{"num_hidden_layers": 24, "hidden_size": 384, "num_attention_heads": 4, "num_key_value_heads": 4, "head_dim": 96, "intermediate_size": 1536, "vocab_size": 6672, "hidden_act": "tanh_gelu", "norm": "layernorm", "norm_place": "pre", "norm_eps": 1e-06, "positions": "rope", "rope_theta": 26600.0, "rope_fraction": 1.0, "qk_norm": false, "attn_scale": 0.102, "bias": "all", "tie_word_embeddings": true, "parallel_block": false, "init": "normal", "init_std_qkv": 0.0164, "init_std_o": 0.00237, "init_std_up": 0.0164, "init_std_down": 0.00237, "optimizer": "muon", "learning_rate": 0.00926, "lr_mult_o": 3.0, "lr_mult_down": 0.7, "beta1": 0.95, "lr_head": 0.0076, "warmup_steps": 200, "schedule": "wsd", "decay_fraction": 0.452, "decay_shape": "linear", "final_lr_fraction": 0.05, "batch_tokens": 65536, "max_seq_len": 256, "doc_mask": true, "train_tokens": 360600000, "max_steps": 5503, "dataset": "wikipedia_en"}
Each number is 50 + 15 x the weight over its row's rms, rounded and kept within 0 to 99. Layers, rows and columns count from 0. The size before them is the row's rms in percent of the matrix's.

# o: layer 16 attention output (transposed), 384x384, rms 0.376, rows 113-125, columns 0-127
# v: layer 16 attention value, 384x384, rms 0.136, rows 114-125, columns 0-127
o113 089:28 46 48 47 42 66 49 58 30 39 51 18 27 83 56 31 42 55 41 37 34 16 59 48 67 32 53 77 47 47 54 28 58 40 48 30 58 45 56 61 72 33 54 23 56 71 61 48 72 27 50 50 37 45 51 64 51 78 46 46 54 19 52 23 43 38 47 51 58 61 68 78 39 63 63 40 49 46 45 43 22 38 64 67 63 41 54 46 35 40 59 56 55 38 48 55 33 40 60 00 45 28 41 67 45 42 59 42 51 37 61 64 39 61 13 64 47 73 37 47 42 53 66 25 55 61 40 59
v114 088:62 36 66 31 34 28 33 34 50 42 32 62 59 48 41 64 59 66 25 50 69 33 45 32 70 29 28 44 33 54 47 61 25 21 68 55 86 40 71 35 66 55 39 59 47 46 35 21 40 48 71 61 75 40 73 50 41 46 36 39 60 61 60 50 73 51 46 69 51 69 47 59 40 47 53 53 65 37 18 46 22 59 56 45 51 60 47 41 36 51 44 55 27 48 55 64 32 38 25 50 61 64 16 69 46 60 51 37 52 71 42 70 80 42 72 37 37 63 39 50 71 38 51 28 44 44 39 31
o114 086:83 61 46 46 44 38 53 45 59 15 66 51 50 32 30 31 45 24 52 28 34 80 58 70 54 70 87 34 69 51 37 58 46 79 60 72 15 65 35 60 30 62 50 58 59 27 48 64 31 56 50 63 49 25 56 32 30 41 51 60 65 61 48 50 74 23 48 51 45 44 49 23 65 60 34 44 49 47 56 35 58 35 26 57 45 46 44 57 68 74 31 49 60 68 11 59 62 55 68 34 49 34 75 49 50 56 45 72 64 32 56 59 40 60 45 41 58 34 33 38 21 58 55 64 52 32 58 52
v115 093:55 51 62 42 57 48 49 51 45 55 69 50 57 35 53 29 52 59 42 37 55 37 44 39 12 59 24 34 83 82 45 82 36 35 54 47 48 64 38 56 45 69 75 54 59 74 43 49 66 44 32 37 60 47 52 49 19 42 73 49 45 51 45 49 72 78 48 52 32 24 46 32 55 56 48 60 41 66 26 55 42 46 82 42 66 31 54 59 32 39 20 32 34 72 58 54 39 36 85 08 65 52 44 53 66 49 40 49 33 61 39 47 36 57 71 66 43 55 55 43 61 25 64 32 40 69 45 55
o115 093:62 57 52 50 37 57 49 41 34 43 29 55 43 78 81 53 48 50 30 41 80 51 67 63 50 62 50 65 60 40 65 62 49 96 50 44 56 62 58 31 66 48 54 47 29 60 64 72 55 31 55 43 59 72 55 51 63 32 53 73 53 39 39 63 49 53 63 56 48 62 32 49 49 28 40 59 56 30 58 31 45 43 20 69 65 69 50 42 59 35 74 58 49 69 39 43 58 54 32 81 21 42 74 58 72 40 37 43 60 22 53 46 50 62 14 33 60 45 59 49 65 33 54 35 59 49 61 13
v116 090:47 48 63 67 43 57 49 54 57 48 28 76 66 73 37 43 71 32 43 27 56 44 70 66 49 57 50 42 59 27 44 32 63 43 26 45 67 43 55 21 64 49 51 46 53 35 65 46 63 33 39 47 52 46 76 51 65 22 39 49 27 45 77 48 86 50 35 35 44 44 54 42 58 66 56 41 86 42 65 33 49 55 70 49 57 43 41 70 91 38 41 37 44 82 63 54 80 43 67 43 20 44 40 42 40 53 45 28 45 56 46 40 50 51 48 51 53 25 24 64 50 50 53 61 60 59 26 63
o116 093:38 74 52 58 55 51 50 49 12 79 80 22 73 62 73 47 44 49 47 41 40 60 60 54 51 33 39 43 50 50 42 44 50 39 47 46 47 45 61 66 53 44 36 42 47 68 46 82 52 49 76 46 49 32 42 68 47 55 62 54 56 48 39 53 49 53 48 63 27 56 61 37 65 37 19 49 40 48 56 58 18 51 52 55 56 26 71 33 63 38 37 45 39 43 61 25 34 41 56 27 47 58 54 52 65 48 53 77 43 58 61 78 48 32 37 54 16 63 43 69 35 20 41 17 57 58 51 44
v117 088:65 62 66 62 69 42 44 17 54 77 64 74 52 53 53 65 73 61 57 31 73 43 58 57 51 52 60 35 62 63 53 34 33 74 49 45 38 53 48 67 81 43 30 57 27 60 18 45 35 44 60 65 36 39 36 52 40 57 34 52 63 54 40 55 57 44 34 98 46 43 26 51 55 50 43 53 36 32 43 64 37 75 36 51 57 68 24 56 13 75 74 49 55 46 23 66 52 56 26 48 51 55 62 31 55 51 50 56 39 30 62 70 36 35 29 48 28 35 62 38 53 35 64 42 50 62 35 68
o117 092:38 17 42 63 48 60 62 58 50 36 48 72 61 60 40 65 70 47 33 39 43 64 57 41 36 51 73 38 35 33 45 54 42 49 57 56 64 69 60 46 17 78 54 34 54 54 44 68 38 55 61 40 60 58 66 59 54 59 31 38 80 60 42 39 44 33 60 34 67 36 31 55 35 50 25 68 67 66 46 50 73 38 49 66 47 34 70 45 35 48 45 40 52 50 46 64 57 62 86 49 66 47 58 70 20 70 47 44 47 55 69 32 49 29 67 43 70 51 53 14 59 40 69 56 49 59 45 55
v118 097:46 42 70 25 59 81 67 45 51 29 41 42 75 66 52 67 30 44 66 29 30 31 39 35 46 70 38 42 40 51 67 28 47 56 33 31 74 41 46 37 64 38 41 81 65 72 65 61 59 49 45 80 56 26 48 35 49 33 63 50 69 50 50 72 33 79 47 48 84 70 42 47 58 26 70 42 26 42 72 16 56 47 49 39 47 35 39 12 55 49 64 40 47 36 38 66 60 57 70 64 64 51 43 55 60 57 30 37 40 22 41 54 61 43 46 71 39 45 61 72 53 34 42 44 44 38 54 27
o118 101:82 38 58 64 43 43 51 46 43 47 53 78 53 64 70 56 67 39 28 53 41 53 32 65 75 41 59 43 44 59 55 44 51 55 47 32 24 54 58 56 30 60 59 32 36 36 24 45 35 23 56 56 38 63 60 30 37 66 75 66 41 81 28 05 67 68 43 61 54 42 62 60 49 27 46 68 77 73 49 68 76 52 75 43 45 67 54 55 43 33 84 60 27 37 71 51 25 33 33 62 45 52 58 65 65 56 48 50 60 48 36 48 30 39 30 29 50 43 43 78 48 55 67 65 42 57 31 52
v119 086:31 45 62 27 44 40 56 19 50 62 20 45 65 58 60 61 42 43 36 40 69 56 34 55 77 67 64 41 64 41 52 57 42 38 64 22 60 21 36 59 43 48 55 46 60 72 47 56 52 49 33 40 68 35 45 51 66 47 55 38 61 76 99 47 48 22 49 72 29 75 50 34 71 56 38 46 45 41 36 51 39 37 57 48 53 62 53 60 59 21 37 48 32 10 40 31 42 51 48 36 40 30 70 44 81 32 44 00 68 51 36 42 59 33 43 55 65 36 39 48 38 33 41 31 45 54 61 27
o119 090:37 58 31 72 84 37 34 49 37 68 48 60 43 58 54 56 59 28 55 49 19 52 44 69 59 60 42 43 46 38 23 41 37 50 44 55 61 73 66 50 67 38 55 72 28 57 39 48 24 31 54 62 48 73 41 49 63 56 41 34 61 44 21 62 59 58 41 15 31 57 37 45 61 49 41 18 31 56 61 34 70 64 83 56 45 44 53 42 22 21 56 45 69 70 37 72 54 56 59 70 62 74 41 63 43 46 32 59 52 45 66 37 56 63 62 39 35 44 41 73 48 28 53 35 33 24 77 47
v120 090:54 43 52 38 57 34 43 53 64 43 44 47 78 53 70 36 26 61 35 42 58 63 37 50 44 54 40 81 68 45 62 75 34 37 41 52 44 28 31 45 54 66 29 23 72 57 58 20 49 31 33 14 60 37 68 64 39 39 52 38 15 50 73 74 39 53 70 24 74 15 59 34 67 66 32 63 65 55 23 44 43 62 50 52 53 76 34 54 67 60 68 45 48 80 50 51 56 40 46 63 75 35 42 35 49 50 40 51 47 58 31 56 48 44 49 67 47 53 53 58 45 50 34 50 55 76 57 55
o120 087:46 56 45 62 19 99 37 71 18 32 36 39 44 73 64 56 68 37 46 64 48 25 41 27 47 80 70 29 36 47 24 57 71 43 65 48 43 56 58 65 62 49 56 60 17 43 52 69 61 43 57 32 29 55 32 38 58 51 50 84 43 49 67 16 24 60 55 59 45 80 26 53 39 32 44 24 38 16 60 59 33 47 61 66 44 33 64 29 64 58 41 56 56 57 63 47 49 45 40 41 40 74 55 60 30 51 65 20 76 67 82 62 59 48 30 77 57 37 31 39 62 48 43 67 66 35 79 33
v121 093:62 76 66 49 25 53 39 53 43 44 47 48 40 39 48 71 59 47 32 57 54 54 50 56 41 41 59 36 23 31 47 52 33 29 44 42 42 62 47 55 39 12 40 56 50 39 43 62 54 34 31 43 72 60 44 52 45 53 59 61 22 64 36 46 51 51 70 33 73 42 35 55 71 28 67 50 48 53 46 47 48 40 51 55 55 54 58 42 63 91 55 25 32 52 51 49 64 43 69 61 64 37 51 72 57 72 29 71 36 56 51 79 44 59 44 65 39 39 67 50 26 59 45 74 65 59 84 30
o121 097:47 37 47 21 83 66 55 60 65 19 23 48 76 21 56 49 56 40 30 39 63 79 56 56 40 65 61 41 12 56 42 56 38 50 58 30 48 29 25 51 67 64 18 48 53 61 65 56 60 33 47 58 34 35 49 51 63 33 37 62 47 35 72 17 27 76 53 84 46 53 69 55 56 51 46 68 63 28 61 50 70 46 50 57 86 77 43 53 28 47 54 62 43 50 39 58 27 47 45 59 38 55 36 63 66 64 66 23 64 49 71 56 67 30 50 34 63 42 49 60 54 62 46 46 69 85 45 50
v122 087:26 40 40 65 48 53 54 34 51 32 49 38 78 51 31 57 57 36 47 50 46 33 28 45 32 74 55 50 21 46 56 59 06 73 65 33 50 27 32 56 71 64 46 65 45 41 39 48 90 30 52 41 45 41 46 76 72 17 53 32 44 59 29 46 43 64 73 75 61 47 32 41 46 25 45 47 44 53 50 71 66 62 80 93 51 68 37 54 37 34 61 65 45 27 60 29 21 26 46 57 45 40 46 40 59 73 68 62 46 46 68 75 56 28 76 42 44 34 61 56 38 36 64 56 55 30 66 58
o122 093:44 42 56 65 32 50 57 67 68 68 36 51 31 41 86 28 37 57 50 58 56 53 68 53 56 51 64 79 34 59 53 41 65 44 59 52 49 42 36 70 39 47 34 29 88 35 37 21 61 66 67 65 52 51 54 23 33 53 53 51 44 39 58 38 53 65 60 24 51 43 38 84 48 34 60 51 57 58 46 52 49 25 45 19 70 43 40 39 45 53 58 31 79 78 64 76 51 55 46 35 18 51 43 43 42 22 29 59 51 40 43 62 49 46 47 24 69 53 42 34 58 52 48 30 63 42 63 41
v123 088:44 57 44 40 47 24 33 31 43 55 45 68 59 58 44 32 50 57 63 30 41 32 24 44 60 42 64 48 31 43 62 52 49 66 48 55 52 66 76 34 56 60 53 51 44 45 49 31 57 56 42 53 34 70 48 39 52 65 61 59 77 68 74 64 26 44 32 58 40 50 70 23 47 37 41 51 25 41 43 71 54 62 38 66 47 46 50 34 43 80 46 51 51 64 52 34 43 54 31 44 38 63 62 30 63 43 69 63 47 28 43 38 35 32 62 18 44 24 54 59 43 22 47 65 41 49 35 63
o123 088:76 54 65 64 40 60 55 63 66 44 31 66 63 85 73 78 83 66 66 43 47 40 61 56 44 47 41 58 55 56 25 43 53 72 45 60 33 39 34 64 53 61 43 51 43 42 52 46 27 54 61 51 25 09 57 41 55 31 35 55 56 60 20 48 44 45 42 16 55 57 56 45 43 51 38 67 49 47 65 35 63 22 46 27 35 47 48 57 17 42 51 58 50 36 73 58 59 60 66 45 42 42 73 71 52 26 46 77 45 59 80 62 69 52 27 99 61 40 24 52 50 05 70 50 52 51 38 44
v124 092:65 70 58 75 61 40 49 55 58 47 52 61 61 43 34 51 63 29 34 43 62 32 81 52 30 71 76 30 44 61 69 51 21 56 39 48 26 46 24 55 20 19 40 44 68 42 47 58 59 62 51 45 68 55 51 67 30 37 56 70 60 24 76 41 46 55 61 60 50 65 41 47 51 14 42 37 71 47 48 62 64 60 60 56 24 80 45 24 34 08 44 74 58 65 49 66 72 62 31 75 45 61 27 65 54 59 85 30 62 58 46 34 39 46 53 58 37 47 54 45 63 30 47 49 52 68 67 61
o124 095:47 45 47 48 42 45 24 52 71 28 63 31 62 50 80 73 43 86 44 23 65 48 43 24 29 62 44 25 42 40 46 43 57 47 54 84 38 37 48 57 33 60 57 21 60 43 46 54 77 73 81 64 45 49 37 39 49 49 54 23 81 88 62 28 59 37 75 45 34 37 57 62 59 65 80 54 47 87 68 57 52 12 38 49 79 43 32 76 80 55 63 52 52 35 45 38 24 32 41 42 17 58 57 36 43 66 57 90 34 48 45 78 53 37 69 40 52 40 59 29 60 58 60 51 64 70 57 46
v125 091:29 31 59 74 42 56 62 11 40 63 34 44 27 48 29 47 72 57 32 57 50 37 61 49 78 63 66 55 47 45 35 60 52 22 52 51 54 65 39 49 69 57 51 54 21 85 55 42 25 28 59 34 67 42 52 46 41 53 41 46 07 48 34 14 50 70 48 45 40 67 52 54 39 48 72 69 48 54 54 25 71 31 40 53 30 25 37 36 30 26 54 38 61 59 57 56 62 61 53 43 57 54 38 27 46 47 37 62 37 80 49 42 60 35 19 68 43 52 70 46 41 44 49 40 52 77 65 57
o125 091:54 22 53 56 44 54 46 47 71 51 58 51 51 25 40 71 52 30 37 71 34 83 46 72 26 37 48 61 46 51 42 47 47 72 65 79 69 55 70 63 38 44 33 55 79 25 61 64 55 76 34 71 53 62 39 46 43 51 69 51 56 59 52 64 60 54 35 41 34 31 62 37 43 44 39 43 38 49 85 46 53 68 50 63 56 80 60 43 60 63 47 68 17 60 47 64 30 53 48 68 87 84 71 62 55 31 44 46 45 48 46 30 57 34 92 63 52 40 38 49 54 53 41 65 49 47 42 66